Part of a small language model's weights: a variant of SOAP for these matrices.
Each number is 500 + 50 x the weight over its row's rms, rounded and kept within 0 to 999. Layers, rows and columns count from 0. Numbers have three digits each. The size before them is the row's rms in percent of the matrix's.

# layer 3 MLP up, 512x128, rms 0.539, rows 29-50, columns 0-63
106:434421507434446537435487343458522474564433465475471417450463554516471402546531441535547491558562509498476451452546503631510508470504531500514413523508466578490543492467472521562531512509579611
102:520597443477490510433529533573517438444527477432528469642500441465577477546489443456417483545466522509495452479503540531560453521423449537514546634516423414549529484402448458457589530465503487
106:499538490423514405497505528511532488492455468503463507455512499518475498470526418571470524542483581539462482470462447573601625459478524392580466571457476412511516537505518589511423518564512491
099:458549455571526522397448404413517443388577510458534544544386565502494518424515566563492491393531510522488451452498535427492522511525529446503547528537485561473476500460476453539392518501467507
106:390501508516484442481494541505491582462439496541588525464564541471513516415456533470524502492525451453541495537396492589464480561468480549573419514484542544428494417483472470518499573487566477
098:471468428533386532509479589504459485534518447497541574459500537523434446487507473503439440479361402511496453559539500456501468476446575424526432518616482494463542531518446511513573450597538498
113:462471492573550531603509439541385529513510538497493530500544585547439367502429561606382529465485539513505459458493452447506479476495459522535509516561515452578473505451445555559584508520538383
105:441466533433535539526472486496478587414451489584490607425597500461525504552475480499546554496483561439493400506551464498521517528547525579589491409536475460608567465454536487457534468404563461
100:498608491515514539491485417499501540561488432548417472635530597558466528442599445558422464485460440495576503510547474580480503574531507570521522491453448486476513438502539436539521503388437441
099:464402517503537574487488463557483483510431490559530523467534500503524601527572488402453515390484457585528452507420418484464468457429468566506500524514595520499464538458510533451455478488460482
103:606431491539511505514568510524549474424485428526496480491429503562526496509530450569544487454362527505451503509542539445584583564481496496417610434523453440506567510466603477563572488500514580
099:389507541467516582490486511574606548494538503376467585566471579518493480523509533487566524479497518569465511510531536554537565477495471547482386471508499452384454519426529448481546585511521540
107:510492444544539484441560391538525455427427420448495471456458479473527460545456437546504508407533516500477513405451495439526505454446498489409508470607593536522490615479406580447502503501457459
101:546520464432551531460450460566438519463483516470470524503552582563475545561462468474507514493460527448482390569441439519537577453605416451585522528491510485442499470522438475474583433434551490
099:389507445525544418532538451482520425509406451580538485427506482518491484546580500509484596526537381459426546524554434575580577596560457445488570437538373444477479493478513506476492586485458490
098:565509471424506392515632602500462427456479540453393475531459586434501503544544541489508526387514464535467442531552454554487478574482492453512499541478434379535539460523491518487534505391562508
099:468521581495453491543466588469476502512419468452527554614459483563482469595542521480453486479503603547486503374458452471503560487470495546497454509585603545473467545480417557541471525462504464
112:463377447522562357444557498497535372517468510457518527508498488484455547439584520507524526442568457458546516486558534424384539464441506521558433515422543509480557492537573513464537501470469602
097:489565411466450574540424632460480494420559494429530487536435483575459480518602445535548535493448516446401458431497531484546354520497410485447423551553469502503524485506497500487451567516553487
097:531499529541483509406446488492466561503454504464545350529510408581446491505501448474482484532407477483481487583448471568475368475431515488496481478507445440452485539407555457422546488477465437
112:456397458540474548469478513524545471546583423549426529511572492511521512630537545495440469383468548444531492436531502512481395443420471459555501591450429506587508554524491526513538459623521472
101:465509561588494564402488488567516435436502533513532459496548476529445520548528556552454493459630440476480489529493478406510482393543538457536524496593539416515495462441500374507419430500439545
# layer 3 MLP down (transposed), 512x128, rms 0.522, rows 29-49, columns 0-63
113:420439541539477457534517585544505562487432546535480531468485563529531547494530475480417570614537552514489515494539474511526502599575541575543415543505493559538560493507386510507445534479536554
089:519440521500512525426524474470494530611464457618367511515445536490580415441514501471492489448474550543423557522450494478428574474408570471446446479485511495506470431377533458544485426494471394
100:513517476488464529443469412457503538469539536502527499504429449564535553475374568416570572608514500475546453534565473420460515539528454475470530543500511488532444450527456568482533500412589412
103:551460594478455503551512463619438482512532492449461504423489492508470623499491516455495528493489558491580491442459401504528557485499502492473567467434464539546556441470475566514462497483539464
113:559516504519474476518486472429514512462622443493487494457456456543496468556499520458472528485454510499511410465451525553544547570472564419508510581433519456381473524481453526412513557469527521
097:455460574471468452530462535493522514472411488488408501486487496489451468527440533450502368528489441411503468554527505461585463579500559433499507553561520481508535406513502424491508599504513398
098:563588519487541502399595508416483441501544468497500446507593474514561468459580499460440448441498478558462533514392520429494461464565552473442526505474496515503571563608534422414564451547467615
110:580512474535552600474569428481448382521541548527444436546476506463466476492544532473497488572503564586551481524601452473471516501564462537476517538450666546499439338449487487528587557504520559
094:466457563528583463527450499486488554522477624530454632383591394521487501547440508480535407485452540545558544543458532584550510491535490507455542501497536559527546504522453574396407511484570498
091:431481522455533440613520467430549476538482488511480560512551509544523499487531445484582438627559478437531472495526652522545516592515495533483512528493573514467550557513374455549513445508470523
101:564548496500424544418493495485540476465563553527514466466491546483415548469460554514379549565502488549487501578493377453452555482451461524581460462559438452474485435523426477489479484523464440
094:489499554539494530505451461399473471412519535561443394547507439449429531475480524581506545529553510482467441420426434405523493482418457504528510437548529493520558551461580543453461397493458556
114:481471477584465538524503514515468468485516506510493521490586562496520517477483464594484451418545440480469467499418424434551497463447498451515528489452502501466445406609505502460417520489505517
088:510530551504562478577589471493529498513462401473493511525494525470453480428463500480472516502590500615442486567464514636480419546518481504378486540528515468462478467563485561531479516526506561
109:537389481511438571455516490527476558461495419471515509505546484459573442509500556550515405548509584468512558435483539449506512441503470429499460445611428513516465496564519576474478532517498520
100:554591495509591553509462562478447484484456545462570523544487460507464514576525539566417471539454557497405514524547594518491511434394457433548537451538532452525437518512486467473516596520373584
114:488423539523551607531506579460489438436454447507553469459532493445516579448528539568500482579503522465494511540571506489553452509440605513578500517515540447451526575509502567472436513514557509
116:482514437464487498494509565523532444519527410586506418511452557412596467443435453481544433470496458607551489481550548523493536529561530542423530497419483559457528477548510444520491515510450485
097:511514551470483385524533436553540570495467488515555541459512475534512488417488627465418506400509600464544509496376533458410491402483516486534538463442475512473535507491588468471467466614507416
107:551414511508519453475560530431563511541543556628418506445498556514450587472469524399572494474471481542495552461461418580573389525489508599464438474427443506493551540505598526526467487428520515
099:527497496605501446457532571474592557582477489455485508541440468471491515533492471555580569613561541592339575473522559476510404562488506547469511558570556546548532564504462520536531435476521566